config.toml
n_layer = 16
head_dim = 128
activation = "tanh_gelu"
norm = "layernorm"
attn_scale = 0.0884
bias = "all"
init_std_qkv = 0.0233
init_std_up = 0.0233
schedule = "wsd"
batch_tokens = 131072
Each number is 500 + 25 x the weight over its row's rms, rounded and kept within 0 to 999. Layers, rows and columns count from 0. Numbers have three digits each. The size before them is the row's rms in percent of the matrix's.

# v: layer 5 attention value, 384x384, rms 0.115, rows 206-255, columns 128-191
# o: layer 5 attention output (transposed), 384x384, rms 0.1, rows 206-255, columns 128-191
# q: layer 5 attention query, 384x384, rms 0.123, rows 256-305, columns 128-191
# k: layer 5 attention key, 384x384, rms 0.118, rows 256-305, columns 128-191
v206 092:503474484518512515509541491504534520446507483497482537479494477509539486529516517497495479511514490525469520481498529467534511545528524482544549519512495484472514496491460504538442456473485524
o206 100:476473492518487539472500516487452523524489539474485476535515477512486519467536499539530532514516514535531496491525551523494495500504506495493456469483456462525547473482489483478527551539504495
v207 098:548513477469510478539486481551488474471482473527486499527511514500509492507503534453498485480522530473499495521515494511489514491518518503527532516482497449483497501472482507540531525526513524
o207 103:507525524533501516493485507498492514498540503489492466511507535484515499491478501479483524498517459501480531470497431456543530484506513457501461530470477502481511490499553509465487511534417511
v208 096:453498511543486551512561473498473500499513503533516511561479500492544450476500514497497500501534503425469519502505499526547496505502539534483514491520500522484494497526494513494492494528474463
o208 103:491500495464483455503481482448508524473489535511517521460511483517532513494463537509526527521507522554548483513506541503487476510481482520524508457531461500527529510534509495517496499486509520
v209 097:544488512517516472470525511494516507555467507481493503487505511509492493506508509505507545540522483468529478432500543487464512513484497471504507493463513533477504527459542554498477467486498479
o209 104:511460462514544493497487472439508534498561508475533499472490497478469484453501504526469507520496500527494547540459486488508518518516507505482511515500515524445495463482488469486503548486510520
v210 101:503519512520482556520531518496512526467471457518478495493483470480492501515462554552531503498516496469494514475513464486503496442494514496470512541517480505448517508500489504505488512475502482
o210 108:479549516496477472497485521499465518499531539480537523459463466477505512495460515477517483498498524511477499464541533510511519530520456545505485492464521482499526482527526525494529499477541471
v211 097:484540517478494495570498526497497516520489475512519474551487475493485493482535514509514474512479534525489488471504530505509511528478433516528519513519464513480579493457460465481550439485481517
o211 103:550493485507498532474493516472525470524508493492538483514525539543475479492467502465513526507504509514493487528498457504466474514527504535519500496467520527512534506545557468556506538481502517
v212 104:529496458490511460490470479502518506544499511468532487497538498460472479523524497491504501490498487524552502469493460497498499512483531526494503522493508454522497467510515502509529511493495483
o212 112:500502534536492496471522506543481465478520496502520484521459492524502516492481533501505515507489514498456481542498504489425521511545519478506504503513479533503474518529533475485477488510467466
v213 096:504471463493498574511403523525521500478519574516492485524525486518557481461484516526527504514476501494486502532507499476485478453485497495504476504455493525524484474486492533514538499512506490
o213 104:531532532525562483482517481481481509492506475516496514543534501507449443541496496501501500516485464475520483487472490483521564568494501501508498515501479472497521489478486453465527516532539482
v214 094:491493450474498492458550532534533503531449529549500521458517516493477523499485505479475509483548523496480514523510468506482477525546508494506564484512478518470529494482501509524468484507489484
o214 102:507479508508501493455476525498489489498585469464504482505520488488512489542496500520566499522490515539522516492485478497493507519498489497497510492537519498496471528491490490511513532506521504
v215 098:499512474488475535475513481508521519516530560476526502462504504526537501462530525510487541541487475467484494452465513482503474471496516492478514491541518477531535499441484511527516540475540506
o215 103:505498513519524466536485459517538518528506519479447520532478485496471493540463494487532495501483549510498533534514516464543519502481523481502522485461509483502546519498492501515493493485478464
v216 100:508549496505487528481460459499490521520539526459496472513493488513489546535520479488538541556509498509507473490500526547519501501527500479511471523420473490522534502512496515483460517478477447
o216 105:458497511519546476509521483484498499525491509539508486485467513566493476496526514522503501488500531510514474521477471508509540477515513489510518513485504520497494493517535518516486504514522454
v217 102:547503565492458512475498484479507473518557494507482495528495440500520539505450510464498482495483516534449485534513517507537509488529516498496505534490485484512512455502512531504511439507496475
o217 110:478467494499521459520557518548466515501456486496543492482549519535501498445511509460496505497446516499549483475518482489463495507499494455480456492486533535501463536458504468489461501510513472
v218 099:514497494477502502505474460490501474491491481506492525473513493509500510501460502454474508510536510593513515469497465483454520490494500531497515484520542465514510483539541520515536521496540494
o218 110:536492478498466538507493540532482512508511464468496496502476479512490501493527499522546482526446446481485486533473526531552508473513482513495522506500480524490513525494497468512467461510481540
v219 100:490492497512444519532516534462527498497478523477455478463479507499495501487459486526509510450507488492513502501513495471486495518489529472518540506483501573499503492490493447507524497515496529
o219 105:501481506542538473474513487476506561474467509517498519514498468498519556507517474484495490520508463494489528493505443493534499480478502520501521485547466462501485523477490489458514491498511489
v220 092:546539507482471505509534513512492508502517509493489500510499501514441488521500515499478517504506501476497512513474519506487513489503528479540522522520488518513501476525485519512484473532477438
o220 100:492468510497514524478471493518461503474482470523488509496492544491499487479474469472468485475474506512507504462536537531476486513512504489464469487531505467468521515522521486509542548463535512
v221 097:505506435525502479463508490470509549502465490479508497505455496530510504515501524531472485473479482514515501545471487512483497471469486495503485505508484493491504549496470510484501536492505513
o221 106:497493502512454516536462492507483522556509495479503529494495532495464523506478455497494536528506529490521523528538505476502522489456491499479531529493438484489524494499587491475501529489524481
v222 097:480543524538489518489475487466473537496508516480484516500453496515505490498512525566529496477485487522492494495493472479459473496456530475540542488494494500515544489489514545483545488509497497
o222 104:564483544462444457471497469539476465537501485496538501516517504498498507494511457483475474504523515460468484520492515508554503482520487471513504502528476517574518519510513500479500505499507490
v223 097:468508456518512519498514458499521517483443473459499551522487523501536492494527515472492509539526481469498510482485509515472500457493502456482497518518457493525462534469491518465524510537488467
o223 104:522503504499503487489459536532449466475518529518494478489495470479491497471488472534485478481540500507486529523472497502488506530534512498500482474487511460484502468501502452475483474452477491
v224 106:501507512457484539482496489436474486568465516504509553492462496494494484499509463490536523505486504519494503562472532470510467468551500475499484473519495503489528485501462475501503504533504529
o224 115:464505492513512462516516556510426499500501518530492437506510519507465519487517529498448482525488500514504464470481486534510511515479496493490540501490507559476505495485539499527520495491475479
v225 097:473509518473504552498527484451529473503492531474505520533521543516490489487488504513472476520507485458502464506502502464492472505521499471483520518502502470499498493507520487502494493499524490
o225 107:493481480535540476541513480513486540478501493527486497525484484470487536545502490485500476514496509555503495495488539526458540528465489520524505513536466475499472481487523518492488523500474474
v226 099:512487514464487475543498476468501489486487496546468484492502525507512514505513482495497495588520530507513535473495471491524528462496501496469526498519470510518541532503502476537480484499476494
o226 111:504488476535463499486496518548495464511493499464495504500435491505510472495478492491522514470517471525492478494442481515494478491480499508524494456514526488534492454503522499489553484506516487
v227 105:548470556511500481515497512527497466461470509514521559482477530538502518515499547524488542465458487540475423475527503510496504493488494536505475495515522472527498472513476523494515499537513512
o227 112:482510452484481556481490464482432528510517470503492461504516458491484486487508469471478499529471519484525540531492495513486492492522515480521505515513481529467523511452498449506456493500522499
v228 099:522485508500467493509471532491461481502514510490531481505506462485511520476503464484517483490541489433479487509532518513481502503499488530484500496517520464468493511515493439443475444516478491
o228 106:472449475486486515460455518501530515509497509527440504504512486508498467532518488471477542535478501504486529510486503505524496502480488494539486536505464568520497532528509552530550523501532481
v229 102:475513522475482489487477468475501466491485497500495502487486548487477516493519483504533477479490485518481468464526582493501528526520507542519514471450477502503515491506494489498496476502454456
o229 112:532513521536534498505479511482472520520444482520470437497541466519512529489506532495473521506484531523485514537458477486511482491488545512465465548533539524502512497478520470468536437502524557
v230 103:536516535490518533477471501478483526539530457526524534481495511515480496472480560511488488473531506459505525538469496514511487467495531527499511468496486498464442488486501467458507510536485479
o230 111:501509495483533479485523495544524486443495519503489499484477523546488485500508491461485500519487492519478500512493502511519501576492473509534482537486469462498503505556505542477512532477489487
v231 103:480490502492507481530517498444508520473487494487488519511508479481478484527570541483539486499472465475512491497515516494504510482485506490501435521497495497512497523494482492494546488508528473
o231 109:520521479514527567509496530494518531473500561507554429437522522505548548500489492491480520458537482471482514492425484504493499506499487495464511493483471479502525521543492517502463514506480503
v232 093:513508499514508454491466506534460496538451516499506512541481528520491514494554533526508479529504472488491530486497525509539546509538522497465506505489498512505525510491500503508494469479489518
o232 102:462487497493512525486479437489536455453541478520497503502530529530494552472525472499478498441547513499519503490488474512503469501440473496475518489515509521467484475512512469490532522522500434
v233 108:493481492488496495501482486512456466462507541486495463582464484468501541504490494475500502481478485508540545487502513530512496537507479518562485493508503465517527498497525466507514534477527482
o233 116:513509506492503514527512515518531461525528501513500518508511515487528462473502508528464493502466539491489496503470455489483499491465490475465538520469437506531474470517479516491499466510502502
v234 099:517512503508512518520503539504482514509525515506493492494489517488522535515465451567537493508527516520526501515486471521525510502459481522483447459524502515472486531463448496516532534490510532
o234 104:500504500530477519550509507495515487510467504483510519465501497495480484518513502483509477526492475468494514497526540470516492489531505544505515495502500466500503455500497536508463489499536476
v235 096:574547465499441512488450526489517497522491468516510521472482488519482479502533545518507505484498496502513488492477484499481524468539486475522491476467525529508478467462509559505495501531485522
o235 102:491480503512536488522473478532468487471527511544529438492495494498476456453510543460512453520489528499462495487556495507503484511448548478509505528510496470486509500528485490506533474498505481
v236 105:510498514521516533542484458496503450522568489485498532527461507483536473517495533521484509529472481515501492494529495504486513487467466512511519510508499498491493476498504489500574508507508503
o236 110:497517510474492474492535500515508506427493491499496463498493482519474509486508493501556457503551541464533471525452547498494464485530529455500504496461535508542464517489537523511485494464517522
v237 099:525482507484514531498513506498465506524507537525520537472457503545522464523514558482452536502532513528477506433499525466517482497496482516541460486520465551448472490517517515513468546497470502
o237 108:486553493521511482519513491487507455500500525503520513529537485499461501512486489480520438517483485451486514545520459494529500494541483517486554540479502475480502477503502520494522517497536517
v238 104:524524468540494552510528498484483529505496511515491450507484460504457448510540475470514494462539526512491500504467485514499512545464465481489504527506505462552521496481504475519511502500500536
o238 110:476481493517470500462464503467503492540507482516536530521460551467509505485474518517486478496497512456506525472553491508515505471545540495518506519454454499474476514504516506513523520490470470
v239 104:460486457505488496494484546488443469477505558499480525493506489459483472534491503462519510480479568488482538489487484497489521491524518497481489503516515482505544483485521465531506489503502518
o239 111:513481517519504497510503464501521489513527498466486522525475508479454544481530537534461494458496463514502494491510475511497456500509513518517488476491494512489475497507530523513501545469530516
v240 100:527486550491504528502513497514514501485538481506527490481435524502457482489499484487489536495485521515507477545500443483524479484527482509526491505485494491494499501489531503491495494544510499
o240 106:475564506495463453492521490498445516474493457507514499530529430501515516501518482523509524516494510491490506431519513536494501502467529474510485473488487513472526492546465504521510552492504479
v241 104:488528550520526486458465522527457457491524514464532483544489563500512529496504535461536544514525506501568551443512520498493504472500494501545482464481531510498470455500555502496510465506504522
o241 111:463473471479476534517498438473526520473500481516493508456507458567474498483538484528467491530498522532482520518471478544523502461482482500479525519459475518490506514509490490484475536494548529
v242 098:496490472488497468504498513524502527504468484495502528529488499483581472529549497506540503518496491520509497482526528524577486538487515506495472502486536454518499504488524466511525519482476490
o242 109:485492513501494531484481477466516427546508518515484519486480497507471498452479440458503498469490486492503519521460522499445508505539543503492488484513460541511501471506471567545519499503516482
v243 100:502548505492468444579510501506470516494496494501488506513510494511504513454542516455513489474507508522462492514490495532492502484494535471490492507469512542517508506510498510493484529495496503
o243 108:493473515484492526461503500527531505524483509488490504486491475475492578509453454463493511512471492492479502535544514477481489448516488492525519520495520441481495515485515477508487490513498477
v244 096:450498459487510501466502477496489483515530484459539489528488453470498488505500461529478516518505517507462524480512483463538505537457479510479474498507521532488464517530483494503520472536520491
o244 103:509501477484505503551501541506513480486539532499536491494501543487475509507496525514473505504461525465486504529469518517485523506486522522514545468491513461542545475480577485483528466497545470
v245 103:506497496517514420465525510526515466524517467506466506462475531470485464505473504523495478464523505516501531505522531497560535489522535474497516505533516479539492480498469484509517522501504480
o245 107:552480475471515529534500536454518512494490504512484460538536480502517473535510493524476511516487468534499500509526506526440446509519441482535513496497461493471497497490527496536509480457512495
v246 099:490505492503528499505502471524532515546506547530519495519444510480536537473472529507498538436510517520494522470482507521495505535499474502475497476462491473502550490513464498507509534505457519
o246 104:514499479494491510546503488463471516461476483489550463520505482539490497533538510488508472526498512505513490496496544506535516476500499441510545526510510486459490516489560494490502516503525489
v247 097:469511533546510461535529492500532439482465498455522510481478525518475532491519471478487497512499464509493513527447525471556482487485493496482526538514493479504462473434507527492478515478557489
o247 105:496528463505503478420514456496484545468471491510540521471500460497511551484463500497487481497516511515515489484499496484431492510468519516525488493514501538506525500496476480518569490530476506
v248 098:557487509482495473530506491472519532515491485503530521477522515525480524494494484469498459569498462470480477485474507460474535448521550446510476507473528460493516516545506455450471531505544498
o248 106:479533536510527555486505516506560484500530531505475495472505538502509487493494484527476517444486510516547540586521487479497497536507454555473476525549468519521501512512562532496512487484435527
v249 098:495514505526488490505513471507517509484514477488501528510506515508481521513519518479525517507478488455487518510496517451509495506493507537521518465515486509488477520490497480508507498524504473
o249 102:499521454464492520490520506485506511475476517439506477476463510518558481522470516483525507512527514526508515456476508483481513494501473496525480497515500445517516464525511511470532523485479558
v250 093:482450522500465524481499508507505492498457491487524505485456527497491520492437494518508514554501475511465515445503517502489484476506535525538562475525509540476469500470488491501528503513521493
o250 098:490549505493513464500509504478498499485513540499540465487535517492527509547505479512526512489505538524532503502490484505467487483474477517512482472530526507513511479499503503470445460545493490
v251 099:518502496545513469528480517473437502570546514477490485499488455495482483492465509488501490471467486521503498444477528459516464487504534508475462480469527486444508501496525471549525510501533474
o251 103:505518494489504587513529465514490504484451498516547501497515450510490472546510503512459515520503504530493505520505470498505526455525505508486497522503502536516514507484492527481441523510505477
v252 106:522512488487486523510488499510496493499486506525523482502535530494517496472486535503485497469506472473550499492484475493510496512529505567485515497501521485487511487527498515505473545508543507
o252 116:496489509516467485494502519468477533487491498490493498518521498496509516515487456495502479554453520529472546513537505494503461495481491465499485513489495551516478485450507500536533477497493484
v253 100:514501498534516485484488493481536482524527524506516537454501488486457504507476485500461507477507464534455496530469451489520476501496531508501513518490499511494495511535486518508487526521471528
o253 109:460501544511539508515500514556463498477454475503510434509558486467542516500505482478512486511496475460534491470527570486498454501494456497485446474497526445505507551493492519474502515486546467
v254 096:509525546477448537513516519503488510444510497504502492518523505553502497488499467476504510487501531432510469494508464482471524524547478543432518533510527461517539480487512514474452495488499499
o254 104:492500502560509475492491487482538478548506475454528525503507460454515514522491510494531504511510540514466527506475477523529459485528546517501487460534474550528487506506511478493476531472474460
v255 096:539515516509504518470493478484512511428479523503507501508565519511551509542465491471488495518499469506541515492519454507473515490443473502476501510484533479508509503499502483523512497506498461
o255 105:477498541492526474509521554485489482516514468527486450475492512515478481496494464486460495500456503493502541498471529501474505485543501499513490486472507482517488467478481468500471507454514509
q256 096:503504540521476513546474508539455516484499443501496496526534529482485448496537467555466546515513500499472513479523495518518480479508494481496505489493495533542507455514548502519513455540486507
k256 094:534546508498518451448507459530517479536491488521525490528469474514446502523514489490494513472460500490487448462483532481482513489543470505477481481491505525499476495493512516553490552539546511
q257 087:464505454513448449468512510496513501504490454522506534478452538529540501459489504462495510504525485488524507516504452504444497498509532459495513505503494494505478462517487526496494508478507516
k257 090:484480478481543479560518462473514489504502471501507480538491487503490478489503507522492538499520495516500533514520473513440500486508519501514502514433492536499482477513464524528523435490471499
q258 093:480519503472482503506476471532503480518564490473492526515493482506467499501459525477531519502523478483519514512542500479516509523464437459456499441488464494525510456520487484512486510527520503
k258 095:556509509516519482489481504514448490533562471506508468507478475513469476420467521493528524491479494497491480508458540444498539479502469560512483482502493478533456497522481499505498479488464469
q259 090:504448508498467449502486509540499484536528515523502520490501463545457505536472525501473490493469501529479464479527532459476470505471435522495486501478502493494473493489489494563486471537503457
k259 093:448497499511485521495490523497533507497483531506551513485458505496467497526483475545486501504484520482522517528497507512528514501458474457503515497461518481513475507475521512552518539491540583
q260 093:511497542467538535505492463481538536476489482515487484504549486458534529509485516469456511497502503490473496483499508502520481521515499505479511558507464479483482475486486481528561499497481541
k260 098:498469494484546509475538529496498527494502491512543491516501490545541491481538495517476541498502529462477513485491508493527559451491509487541428493519522492518518471505478539502498515512534454
q261 089:508535518509442480487484557467492505488483482494507473490533484490492483541529519505541479479538453510554491519503495539543502474484495488500525462585506497517508473476474458483523487488471460
k261 093:544459454514515478531543495506485506499481533463511495476514472406553493482488493490505506497469501523513469454497462513530487494486528484544506517477523501484504501509542457479513505479439509
q262 089:485474526522480495501517473517526514478508492520514549477479465522507490510487498495536570501478478499519495470481487524487470485504448560442510459498467562507496488508512494489558530482518491
k262 093:512498486516508502529509491471480503511485510496449492493519501481484529493494473554452501509527520557488474499481530502478503508516474508470540508505511495498546516502479513476486499484525532
q263 092:534470505515501499477498494549460492484516511524478514514488505527546517487511473512495500514531498476510519506485479522491502494492521517501494486484461519470536490508481528492465495485524523
k263 093:523526519480509468502503543519502528503500513473518488497479498511518538489515553488477543495485509502507533514501487497431500494506501459506473487554526493476458498474539554487508485488516541
q264 088:492487487512479505459510481497498489452486493507501502504512482508510475504523542549542490498519502494495455498500489505563489464554517517541505500503517489527492505476498490568500478494492482
k264 088:469460496519503496469469486496523510548525525526461464484481474497493456565475512492463467517503480488463507490552504457566509522481488477524530510516498473473520511545502482527518528527474486
q265 093:483528462510522528511494547484469488521539493471476499483530517492531536545507473523502494442500467495534463495474488532503459475540492506530509483476507500457523481499501483481481511499443533
k265 101:506488495510528492485505475476477491525497511474521505498553472513492466521555508501506523467488503541511489532478498509512499470491495497499470520529557503463495464492483521481484546472472538
q266 086:538532501479460502562487515548450493518476489508533495493505503504549507494550471532465466540512458548453472495458535495511534460490539469502514520509525492492524497533499522511504501544516524
k266 090:476532515499522483525502536512559510513519523508517480501494535452482500502492488442518513571451504523486463483501535526521524501483511462510547514464538489489493486526492495485545499495489460
q267 089:501479522478483489554488501537487515503544584511524504470518513531487476500520507515483491463477486488459494510522529506491510487469532511485515521492502482483494485515541499472480493470494513
k267 090:527495490479497501494464533487510500483561473508523487486497526459547491510496489483514466499485514499494499522494520494531468497475483491485517500443522488509476485537486503535505491499474483
q268 089:508521467497485495524494518485498506515503496503506474477478495496545508500500478525478516487496490538503506515479518489534436560447530453492507556450497466473482489497471522504528466471534491
k268 092:496528495490485485437528517495438501547512477494556510546494502535534491524489498529508467483531509505456530485517474538463467569505472503521501483495527525511535513504460497444485458497506475
q269 093:492494541482483494501499488504538503483510491492475501524512501513535499494565490505516539533479509496472519511479505474469528555505466480511481530492511502468501509458495480556552512538505513
k269 093:483434499504497474505526510486513466518496442496483494516519444525521458485557485463508521500483524507456511486529498477511497518509512522478467520488512488505522516490488518503507434509488466
q270 092:529524534490480478545512481524503529542509491497466500455542506499494495507484491487495512476477498493479532511487476484487521542508434451510544505515534452486500484522462508487505520456486510
k270 098:439513514517475495482514485493495501496534510523477534510524497516507459487513512513486496524530516502482511539514495534514501463494509509531493442532479497518523481464533502463474461512492477
q271 094:524466488472484492500507492496487502521480477527501506521470544488485526487524488479496469433525523512523479484503495510539460554517509517474548489485501496516489518474465481483499489477551530
k271 096:509466508510509469485536474484458466476496543510492496526534482490522458518482484455477512498512499490539508504490519553567517527511451496498514514471481529487497500477490514525511507477478543
q272 090:528521473499489512484532499512502510439530501551517534542532490508492529491512458501502509474522513519520498486480505505454507475482514536482522469476524514504471489479495553480472509515504515
k272 090:490528495526527463553512507565516521513505509525493509493505515559478518458551472512464476492482497495481463502444510531488499491501465479503501566514505511485509492559505492478513508501482496
q273 089:518501492513531512499492500500491519505511508496510512471500498471451513505553531449533504497481514498489474481481494491541525450506552492517509491498511489500512534486458519487422492474461559
k273 089:517481508519451535511478556480412518477506524435482491490439495499549509494475493486500493551470505516554496535482520476511498490502502499544450512457497506491461529480475504556531463479506503
q274 097:484500485512497493539485497524509477469490514505524520481466519510476492528459495497468456500495530502488482468505512484558496531504460517544472491544495513486463506461456515530518481500530449
k274 095:496506524496472504498503499505488501485527531504483537535492484463493521536485490506456506450511470466484479498492500483553504547522526468513525491585510547529502494470489505483502476540497518
q275 096:476478529514470547529503520534501498506512465497497524535492466496496497540495513508489491489490488480507508482503508497499520507508482506519498521485534498485497494518508476494503536546490447
k275 102:483492517494471544537456493509494526532516464476532461483523492474530513482505526511500501485506453497518477486478473503506475489506494481480499507474496494510495486504467527527515501483494470
q276 084:517522496478525501552470550505521513538495495508485512524520469481500460502497523505494527476500503520505486487478520488500522475503486510480452474466454521497525481506540530536472479482466478
k276 088:469557474466503499492482469486484437487482529517496480498483463494485527519509531522512496517515491500527477489491524507503473508497516491497500477544529508484518528501526493478484490513489511
q277 091:507483495517499488510527477486490492484501480485509529533475474500444513506506468510565517481474504463496534449509490508518474495470517495503486467455491480466477530541510492517509482498492486
k277 088:492495496505499505517509509501464505533548507522512483480481509514507473458523475534469506497502478525480503506491486499463521528513487486479526472549476486507520489468508511512513487534544518
q278 093:532532523462493479473465526501476497524542477490491477516481490535506487474473495480507544484522493502510538502475489483441474512547516511532505496521548529464478502522475503452504510490526539
k278 094:530521515501514507537511547487469452550461493494506497502481498527480518465481540504534482496487433541535523513498471481468520509508481452474513505467526453487480495494519482497477491484458468
q279 088:534480530530504505498524505516523482514520506545553486509523488502493525478495474521484541484440492489499539520468534500517462546505457492463499469540497533453472521529499521490486489497475457
k279 089:472499499484513518491520535472512526561492515499522486495517554491529498522494540534518506507522490506514512511509499527499455504563487504514539513496535496486462488469485488519496517502521517
q280 094:525492507517549473543489530502499504513508484461486530481508524507512497505530458514478522481494526492460528513472487448505490506477517505520524473456496524478503469505488479495536502505490488
k280 098:448483515509434528474501486500490490500484505534457479522487505488475495514500516469479513468527496498484454520523495533493479547478497541525462484515474517521482460455493493539463473497482500
q281 092:517494533522501478476522520497515490473517494519532490486499528472489511462508491455517502471521489490513510498480558442517495536470468523476498483542483465509479496492500514476488492486509477
k281 094:521537527511494506557483495464523499480524529514465507527502546459515509462514481520529462468483536547493503507483500442509502498481472486495511481543489515473499465490501532526501537527483508
q282 090:515499498513501493463492488515499503450463479519482520469469511472522522549503464539548466494499513528490451554494474504522519541494463464501500499541492485517524515498509506509491462485495521
k282 095:562503495482502518482492500520464506502478525469551523513521486517481498530490511485433446512528519480482514478503484500506494508524552445504476522547480497491522497543494475530506475537491546
q283 096:498521549544542476549493527538496473482475537525510498511488454497496494489513497506544494519509499509476471498483491456510530493520493497507472497494489499497508501474514523520481539488519523
k283 095:511484481528495458493523550505502499484572520510490483514492471512491478517515508487538505519496530501472475481502513457506505444514526553494523490513509451478599514497478519497518525498450495
q284 093:502474485520501508510535562499495513488516492494488484521473522499520524485505487488477504476513474543492508508493501466478467518487536501426557488476512447475511508518472509482528513477483478
k284 092:542458519470487517510491496528496496513504470524502505516478558506535498453489488514470470519474506514496515506468522526538496502506519450489465510460490469510536492488478516483485509495510518
q285 090:495500523467417513537509476485506519529472498546505456507486501506542522548523497516550513530519482474502491512521486509509510494465481470491451489461481475522483521491482487472506459485497513
k285 096:447496468490500479482456496484505502534505516491517519521527560499523507455490487431520493508499522479482508421506503521531473438517475490482466526505507520473513492525527495558499493511525464
q286 087:531472504527496541500461474528514491472483487453473524495490537457515477495482519499528465508530469508496480518458466523491472510474507553432503481470501502498461468513530486529483482495482476
k286 092:480540500507495510512474493475496499450481472491467454522499493476500494477506509477499482506516475533483504535522519508568524534481518500467474555510479499492524473491537508496497481491499504
q287 096:477512499454492487476502508501493479517515482548527489511493506495538562473515484452502452462478464472508554512468468461447463473516495527518491488478506473508478466486508503479531484477499508
k287 096:509448481479478498505527540524516519504516547499459503475508519510457469495517478505487482492494473541506526502514469512510452502490497495567464518512493484543478495510455526495503464499494505
q288 093:521451507529502480480497484530461473533507465501498503464474501460484518455469495472542511459481491526480502525517507460535478514515521514497516485552499473507534519489509513505536468523498527
k288 093:462535543463509457538492495512507497501512534543469494488507528496491522487503487501492510459511527501465486506502505510559556486469513497482466504545519481547471477526460486479503506518511483
q289 086:510500512489446470509507540477528528535475518501509491525458513531507456517478537538452514537564463525458520499495476470426492486548476514502494496489518499475429475522472511495484529514504520
k289 089:506506452450510471579491480483486514460492499495523505516494521509485465503496522499524483503467469558492480494469462537515512532493511472460545532499529482512523512479489482516539529469525481
q290 092:541487492484526535476524512472496503462528513530490518484521519528522510508501455527480488482483508492552449518525506469505460523545512510532520494494465486464548514521509530474484512503492519
k290 090:502458491540493494489535529481471505529483500554536494501450501481471473509501451509467511551512517522525515485460515508489512512494516472498540516506480469517469507494508474480549502488497531
q291 089:496517531519521505545542484471489498505527506491509526495490570510501522454509467486486481495499499529495511496503441518491516481496518532467494499440486490515453551460467519506529484506501523
k291 093:492521439453489493521501492457512521542518483509507479501508505505488457477530444521521504558530534511524515474502480482522493485468570466494494535494540483543533510495485497521506489484480516
q292 087:501486523474487503531534499522475473520506528467471516510512517547479494477505538507544516471489491542515486508504502488530456510486491496537468484511484486512503491482480505521521493502474499
k292 090:521459505477482487487483491549500526518512497507496466508499493476527444453514475537482472493513528541497504505501531504513495521473541549529512501495500523469496496509463502499471473502488514
q293 089:497529491524493482484490506489552499468506513482528497499445509498554529530493490527489465505499530515546528516507529454512498474529486541480499516512490518473507482551520523509469508506502480
k293 084:497533513468477509509462499470503502510504496499477505512519497532520492554468504527520539544487534520469487535507517553512506472502535525503466515529505497447498475493519515523539513472512513
q294 092:495450535512465513474515518516481480525490499471449476470538515488483499510531492504535525508522496512491506481564485500533469519513518509502493493504536445493497497498523497514548488519521512
k294 097:481460529497453504514511497544478501506568500497502518465498512545529463521504501464548511495463508520490536495491505520532497547492532461478493472451527464478528522516527493498479520507520495
q295 090:476507443486505526526525532538498508509507477505472485489473523521486525529522436533494485540510478457495535506481498513474491493499509508492535486520493461524435509515520503478452530489517499
k295 090:512529513497523568503541508516494538453491491517500501544474512533514477502463477525468502508492439474479541511465503498486480519488485518469560491495478504502538470533498513476515529512503509
q296 089:518521533503512517527458493546464520490530538500505498495493492473505533482522484515530486493498489508490517468467521473477466479496447469504524515539510490460450492472497485485461487528491441
k296 093:522499529449495471497517505508470508492507525501552460474486519485488492493512460529527488503496517540476490505512518459524480498521477516489530501497477513531500447504493509502505512500480491
q297 092:516517503511551496480487520474481518501464510537550514492522480549473519512495544497459525436514529475497515500507505490439527539561513479512527507521517467470491533485485469528555475494519489
k297 088:491496522490488515530549530476484485481517522528510501503438508527509523501477498497469480483469465492504536524460481509530546501492505514501446486447508521475467487509509512518441505500532495
q298 087:489507515468496491504564496471472489513524511531528484467537489478469508511497493510460501538520444533512507469545506498498510489466544558489533509467502497485507513477517475520531525505462499
k298 092:517528468529500532533485486477468474537539488517465489533488470531484540518480485460520490540473519499509483520516468473495478537501503527512529474517510428475510528529452502516537488499482530
q299 088:498517538499525508507527491477496503501503493467520479481526491506490504517508495502495474503521476514445495495472459483483514504468483506519485500523499519464506474462465485502504401509518489
k299 088:463545505479513486525528513498477491495472508497528468505530484517546507532491473523468508499463504476499481448485479546509481473503531514530508463484529488459474496498555496541504491501503430
q300 090:481508500485544466496484488511470510531515488487492523545507481551464485463476528494500533495524477489498465483477503548497488509539497502526490469480459507524472524509511490514508499513481500
k300 090:558490477470501487518546505531481493522516507477498494458464559510511490482527484501486525510453497526581502484479497503520516443472542521494553544521525512479519496506509517476485489500476496
q301 092:506490510513484458499470506488516474469503438479522528478459518499473513461492523517529491493484472500495470547472472500514505511485513502478525477542491504485517497490521462527485489465494484
k301 095:510522467523510504458486550487504485496481491472503510504468497485502517532518531502494461499484477471509520483484513459486511541483529491519492495514494492542484524556498502485489501496504495
q302 093:455503511449492474513510499529532538490510491520462503491556523471496452506515486507476509515509470534526542527510498505494487538484503515454542501525490467567530490514495529508511462514513506
k302 092:546505460482555509504518499516486517473503461478474535542531507522488508493477448513466512500463502489462479461491526497494488516494522525466509480522442481503471485495537497492476463529497487
q303 099:490492504519497464475504507503459497470499541529517540483470518527497546504550528488495520485488512508495499458510546494513497521518468496494513533440504487527512507474463557440487502465545490
k303 096:518546509513512526446492514529466491498465517526528530524473511485476526476510465497474497517520558471513500503530494472492543491541479465502487523483538473479513517498467526535494499499505481
q304 090:486501472511528495465479544501544479521498515514465485454533470535506502428560502520490499516506516509475462463474504513472475426499499472505533488518497513523538479531511504486495503525487479
k304 091:499525520495467478517494490481517487470535485474525475467519505497465451523517535488506518493497525461502517500475532482500469482523516516496473488485465496460520499492505488482505474498473537
q305 092:513525494501524516521484510499485494468469485494517518491532485497476494518515518502471455549481472534478517502501499509486507528474466464509542523464487483508495512498541505495493490536470493
k305 096:480528502497517510480479502540507490484481498496507489512489474484470519467526504511510545566476461451519548463487491471468520465487520447485506514498526510509522513496500486552481508465441484